config.yaml
d_model: 192
activation: "swiglu"
rope_base: 10000.0
rope_fraction: 1.0
attn_scale: 0.177
parallel_block: false
init_std_o: 0.0
init_std_up: 0.0278
weight_decay: 0.15
lr_head: 0.0148
final_lr_fraction: 0.05
doc_mask: true
Each number is 128 + 32 x the weight over its row's rms, rounded and kept within 0 to 255. Layers, rows and columns count from 0. The size above them is the row's rms in percent of the matrix's.

# layer 10 MLP down (transposed), 1536x192, rms 0.0883, rows 509-519, columns 96-191
size [101  94 107 110  97 102  92 101 102 102 104]
[[154  97 148 131 123 186 101 130 140 199 132 164 110  96 112 134 128 149 127 151 123 101 100  97  65 148 165 143 135 126 167 121 115 133 141 119 136 145 108 176 139 134 105 131 125  54  52  84  90 172 133 135 128  88 146  85 123 129  95  49  84 124  58  99 109 135  63 121  73 166 125 109 113 119 107 161  82 108 124 141 138 143 174 134  94 169 102 117 146  80 145 111 118 117 119 122]
 [153 150  67  72 120 102 135 152 207  83  90  91 162 164 114 144 128 149 184 100 136 153 143 106 138 113  99 120 132 178 173 111 158 115 120 109 179 116 107  60  80  66 114 140 113 182 101 112  75 136 145 128 109 113 174  98 128 160 128 127  97 154 141 142 149 193 107 124 149 114  76 133 119 170 120 161 120  77 181 117 155 143 125 119 111  66 131 158 139  83 129  80 127 135 143 157]
 [147 130  98 106 136 191  93 163  67 132 110 173 112 101 126 129 172 145  97 123 108 126 157 152 121 116 163 113 133 134 188 155 151  73 155 156 140 188 130  28  63 138  68 104 136 149 144 161  89 148  97 157 104 183  71 114  91 163  79  85  92  93  41  68 115  88  93 161 116 154 137 155 163 102 119  91 136 162 132 151 154 102 144 121  90 116 153 132 156 151 174 141 122 117 117 132]
 [113 148  79 146 170 120 147 157 120 111 150 117 113 124 179 157  98 133 142 137 162 176  92  98 143 137  97 188 112 130  73 156 133 124 119 131 136 158 108 147  86  97 105 178 135  35 101  87 146 108 126 132 113 148  67 120 206 152 135 117 203 175  90 105  93 175 141 146  73  90 219 175 123 123  99  83 119 133 166 134 128 106 160  86 156 138 157 150 135 106 132 132 126 202 137 114]
 [155 135 140 145 223  86 155 120 121 191 118 139 159 168 204 139 149 136  91 129 144  98 112 148  85 122 133 138 151 112 121 187 102 177 143 133 149 207  88 159 185 138  84 176 133 125 170 110  96 117  90 135 132 122  88 124 128  81  77  91 168 112 123  98  75  76 118 163 140  84 121 139 184 146 116 101 122 147 185 139  71 183 133 131  80 185  96  95  50 181 111 125 175  95 164  92]
 [171 157 124 141  87 124  99 132 110 185 143 196 156 140  77 139 107 120 135 141 101 124  93 132 157 178 137 102  98 100 146 117 151 150 194 205 187 153  82 103 121 126 112  69  81 145 126 138 117 141 166 158 132  76 176 174  95 146 148 113 166 174 111 119 156  94 156  80 162 206 156 106 134 151 150 142 147  87 152  52  90 131  90 151 109 135 136 168  74 117 187 130 116 169 131 143]
 [ 91 135  93  79 136 109 145 124 126 143  58 128 162 130 130 123 143  72 141 176 158  75 110 175 220  75  71 122 150 104 130 148 131 142 116  96 121 110 126 138 218  62 148 116 114 131 183 149 129 140 153 116 145 137 158 137 164 134 139 103 157  94 186 110  97 139 145 179 139  75 168  82 111 132 108  96 129 121 114 167 143 160  90 113 124 116  71 115 144 103  87 130 108 184 116 103]
 [134 101 168 121  92 161 124 151 153  75 128 102 140 152 171  99 145 149 147 131 150  72 199 199 127 131  88 125 133 148 117 140 126 109  65 145 136  96  88 126 141 144 106 150 166 115 155  85 101 195 152 190  99 105  79 112  74  55 117 138 165 151 101  73 106 164 180 188 169  78  96  97 120 134 125  97 135 138 169 164 103 180 184 156 216 107 121 147 159  78 162  70 143  67 182 115]
 [156 174 158  82 131 155 147 144 117 134 111  82 107 171 167 177  96 110  90 129 151  54 105 198 134 151 135 102 142 126 170 158 166  99 111 141 116 145 139 157 247 124 121 171 139 173 109 110 160 127 162 115  90 143 117 125 119 145 162 208 117 143 137 142 131 103 126 123  99 128 183  89 106 119 149  91 134 164  88  51  62 126 204 118 139 128 127 124 135 160 127 113 100 223 133  93]
 [161  89 155 166 172 130  85 186  90  71 109 143 106 147 158 144 125  96 130 107 192 118 157 165  96 146 128 151 158 159 157  97 108 130 104 132 130 115 148 156  75 217 121 112 184 137  88 158  99 143 126 115 151 135 136  51 196 152  96 146 136 142 137  95 125 153 110 115 138 200 174 125 161 140 109 164 138 115 150 182 150 116 166 134 125  62 154 137 154  75 123 159 143  69 105 158]
 [ 93 138 145 114  79 193 147 137 155 136 137 129 132 129 129 139  89 160 152 111 150 183 135 123 112 146  64  84 146 142  76 130 132 212  90 169 139 140  88 140 196 170 110 115 129 112 109 111  90 127 156 146 140 137 149 132 101 161 113 149 127 119 187  94 156 165 133 132 115  88 158 186 169 141  91 174 146 152 137 121 174 131 119 168 163 146 165 155 125 130 168  67 134 123 155 134]]
# layer 10 MLP gate, 1536x192, rms 0.0903, rows 510-520, columns 96-191
size [ 97 106 107 102 110  99  99 106 103 103 100]
[[166 107 134  84 140  85 192  55 130 105 125 144 135  94 153 179  84 120  90 123 113 130 173 122 127 101 186 131 156 174 140 211 124 195 108 142 181 119 133 175  99 116  93  83 100  97 126 156 134 163 184 160  91 105 207 109 149 144 104 128  88  86 135 133 141 121 140  99 118 114  66 182 123  92 128  93 161 148 116 129  96  95  98  56  79 134 156 134 101  86 140 129 112 138 184 134]
 [108 121 107 111 122  75 147 127  96 145 127 142 155 114 136  68 212 143  75  97 102 179 174 131  75 132 133 100 151 149 126  48 163 130 118 162 123 169 114 102 130 140 137 127 113  71 181 175 157 124  86 124  96 112 138 111 142 103 189 145 153 121  97  86 108 127  59 122 136 151 111 106 193  98 170 100 179  97  94 182  98  69  63 132 156  64 115 129 150 150  95 114 191 155 138 153]
 [141 152 110 125 171 165 107 224  55 150 150 104 126 111 154 159  97 109  97 124 129 107  80 156  78 134 115 141 170  80 162 102 121 110  91 134  99  98 159  95 135 135 104 155 113 139 143 118 172 103 144  96 174 139 170 200  86 131 128 157  87 138 153  68 134 170  98 119 117 166  92 110 121 117 185 141 161 105 151 105  87 210 117 172  77  80 109 138 156 108 148 116 167  74 139 175]
 [157  86 122 146 141 126 120  91 111 151 130  78 120 212  95 116 112 137 118  86  89 168 163 130 134 147 173 187 135  99 139 141 124  57 123 220 144 180 157 132 142 123  90 117  78 166  98 166 115  80 175 137 120 151 161 129 178 122 179 140 129  94 125 149 185  99  93 141 142  84 120 142 121 103  55 135 121 137 129 133 163  97 102  78  90  94 169  68 145 147 168 143 142 150 156 114]
 [113 127  94 208 150  78 157 148 103 189 130 155 144 148  99 120 139 143 138 118  87 153 151 127  99 192 145  32  66 122 118 106 164 115 130 103 125 142  56 120  94 179 129 115 167 139 141 177  98 101 137 156 114 141 140 149 123  92 104 133 138 111 123 131 124 143 118  96 144 142 132 126 121  63 132 100 146  97 173  35  89 128  89 165  88  65 112  94  83  88  98 150 150 131 127  88]
 [212 127 145 190 155 103 117 209 150 155 123 155 138 201 112 193 117 174  91 133 114 132 169 140  41 108 112 111 114 131  78 118 137 125 128 138 137 129 146 125 113 197 142 141  90 114 149 106 110 147 113 118 177 186 135 135 132  98  75 136 121 149 142 137 157 165 146 102 152 104 160 145 142 135 222  99 102 113 107 153 130  66 110  87 185  88  96 169 104 144  89 199 141 195 112  92]
 [151 158  89 144 132  75 115 114  86 183 144 158 122  85 112 117 106 118 101 118 147 178 147 146 111 129 162 151 137 182 197 144 133 167 181 157 158 224 104 130 140  98  84 112 152 131 111 133 113 152 123 118 130 147  96 179 172  90 139 117 146  97 181 123 138 121  87  99 142 162 102 146 175 168 220 117 128 113 100 144 134 111  94  94 117 153 112  65 136 150 120 110 112 148 122 128]
 [ 86  59 141 113 142 151 145 166  89 180  77 125  93 156  94 109 109 198  79  97 145 141 128 136 117 173 131  96  54 158  86 152 151 143 154 167 145 152  82  87 118 161 148  99 130 130 133 122 148  48  73 116 134 122 121 182  95  99 151 144 131 162 117 144 130 113 181  80  83 187 156  76 149 140 115 198 134 124 165  75  90 139  92 150 127 106 124 136 133 110 132 137  73 156 129 106]
 [130  69 115 126 175 179 191 114 112 130  98 154  96 122 163 150 120 165 120 108 114 152 120 150 157 134 128  93 126 121 124 138 110 113 147 148 108 139 128  72 102 119 175 190  83  86 149 128 117 133 101 142 139 176 131 108 146  67 110 141 192 118 166 102 107 125 159  81  85 130 179  85 103 106 152 152 162 118 215  95 102 118 100  95  99 134 155 132  69 105  53 157 168  84 159 133]
 [128 127  72 130  99 116  80 153 125 130  98 106 143 131  85 126 117 156 136 106 164 164 181  44 144 160 162 115 118 127 152 144 112 115 129 116 125 121 126 101 125 122 151 154 148 141 150 102 163 125 148 110 155 174 111 115 126 123 108 118 154 126 135 137 108 130 120 110  69 116 103  83 137 171 103 148 134 114 126 114 173 118 103  83 143  27 195 107 132 146 150 171 121 118 120 130]
 [194 151 113 108 179  87 158 107 132  76 141 127 213 114  87 134  86 151  96 116  70 106 154 100 139 135 158 128 130 145 156  92 114 152 116 150 124  97 105 115 153  96 164  87 101 100 107 189 204 131 166 139  80 139 126 155  87 155 168 172 139  94 131 119 177 129 147 174 110 128 215  95 204  80 184 107 201 134 148 154 139  93 128 148 165 139 134 148 102 137 143 111  66 143 179 176]]
# layer 10 MLP up, 1536x192, rms 0.091, rows 510-520, columns 96-191
size [ 94 104 108  97 105  98 105 100 103 103 100]
[[140 157 104 107 137 130  95  89 133 179  93  72 141 152 170 106 121 115 147  85 123 146 145 143 146 124 127  57 151  87  98 153  91 144 118 150 124 135 122 124 123 112 103 196 109 114 140 110 159  74 170  51  99 121  90 161 110 120 181  93  95 186 169 161 154 110 135 130 114 143 143 147 176 147 117 135 147 100 147 110 112 111 110  94 135 159 173 120  97 159 138 163 163 158 126  89]
 [ 88 145 174 100 179 118 127 111 114 130 102 222 197 115 141 161 189 137 108 141 120 149 152 125 135 170 115 141 187  62 105 163 159  76 148 141 180 125 104 184 123 147 203 165 106  88 116 109 107 105  76 105 170 137 143 115 129 125 127 118 139  89 121 113 190 184 147 131 179 149 163 115 112  80 174 116 129 174 144  99  37 118 118 105 131  71  86 147 111 154 127  79  86 179 166 145]
 [133 108 161 157 156 108 115 143 127 106 149 162 141 152 117 137 114 124 127 201 175 136 157 117 131 117 138  94 128  97 154 177 168 160 129 135 105 126 193  86 115 140 104 104 114 114 120  36 130 170 167 113 121 158 125 131  86 136 152 155  13 159 132  93 100 146 120  72 129 149 147 149 155 103 160 162 105 103 173  85  86  83  96 171  92 143 134  85 148 140 216 111 107 225 147 149]
 [108 135 120 103  96 147  77  92 151  98 110 111 135  86 184 138 139 195 128 110  88 135 154 132  63 111 133 176 133 154 200 138 158  91  90 129  78 168 123 117  80 139  99 174 116 151 105 168 134  90  93 151 164 140 163  99  90 174 118 155 171 113 119 111  98 166 113  68 193 156 135 108  84 169 147 156  90 107 154  82 183 158 109 106 107  64 175 158 152 116 101 103 174  94  40 174]
 [ 79  41 135 133 137 122 181 127 154  99  88 154  97 170 168 182 181 139 155 103  93 109 143  48 177  85 105 154 186  82  99  94 116 145 152 130 171 113 115 131  82 110  70 207 175 140 139 156 129 141 128  84 117 162 171 108 104 170 117 141  64 136 120 111 136 142 110  94 123 131 160 107 134 203  77 133 158 126 143 156 171 147  83  91 136  71 168 126 150 185 116 136 105 167 141 137]
 [143 141 121 220 105 118 133  58 148 118 124 131 122 104 125 133 177 132 123 163 108 116 152 121  93 137 124 185 127  92 165 111 140 118  86  97 118 109 103  78 123 110  93 117 148 166 111 131 165 203 167  76 112 102 155 141 138 135 204  63 101 158 150 143 161  77  90 160 179 180  95 110 139 126 107 116 143 151 125 109 109 138 137 132 141 140 176 140 133 128 124  99 153 111 145 113]
 [187 146 106  99 107 141 114 130 100 143 118 100 117 121  93 107 142  87 109 151 176 182  90 135 159 148 121 131 170 147 123  59  75 111 121 109 104 136 186 116  46  83 127 124  98  72  91 151 121 150  56 114 126 128 143  91 139  99 153 119 103 129 104 126 102  81 160 101 154 154 109 143 152 117 153 213  74 156 116 174 132 147 129  78 160 165 198 129 114  96 140 117 125 138  89 119]
 [147 115 124 101 142 155 136  90 109 110 156  71 154 149 123 101 113 115 193 136 178 118 174 116 123  20 131 164 107  74 147 111  99 109 154 150 172 108  85 119 166 135  72 109 114 169 139 107  82 130 120 184 151 135 109 157 130 105 130 124  95 117 126  95  79 152 168 155 162 149 135  72 117  73 155 169  94 187  71  62 149 135 107 148 134  90 143 178 140 153 155 160  99 141 128 190]
 [147 114 110  98 165 169 103  72 143 138 184 107 159 174  22  88 159 101 150 149 137 145  76 153  67  76  98  84 101 126 113 110 123 122 142 108 113  86 137  91 157 158 154  65 156 141 194 173 129 113  96 127 183 126 144  98 145 152 114 150  70 130 132 111  90 162 104  96 159 153  70 175 141 117 115 139  99 102  80 118 121 109 122 134 114  98 127 147 133 119 116 143 166  45 124 153]
 [117 130  77 123 167 153 141  75 117 144 135 109 134 128 151 136 113 126  81 127 168 104 110 154 180 149 148 128 106 199 145 128 184 187 203 133 123  80 152 147 126  92  81 187 165 137 136 155 109  71 132 138 145 154 147 106 197 145 104  64 138 123 143 170 127  89 139  86 141 174 102  58  51 137 119 152 121 177 112  69 145 122 116  91 115 139 142 121 125 157  94 141 123 187  72 156]
 [123 168 144 128 213 145 119 171 182 150  85 138  73 146 114 130  93 159  84  60 147 127 160 101  97 142 118 180 166 120 125  74 163 135 161 108 100 125  86 101 144  94 143 195 145 119 134 143 105 155 135 188 114 112 121 154 141 143 165 149  56 130 128 165 131 121 114 150 121 103 104 121 159 114 163 111 118 108 135 197 165 126 116 107 135 136 125 124 131 150 175 150 121 148  91 164]]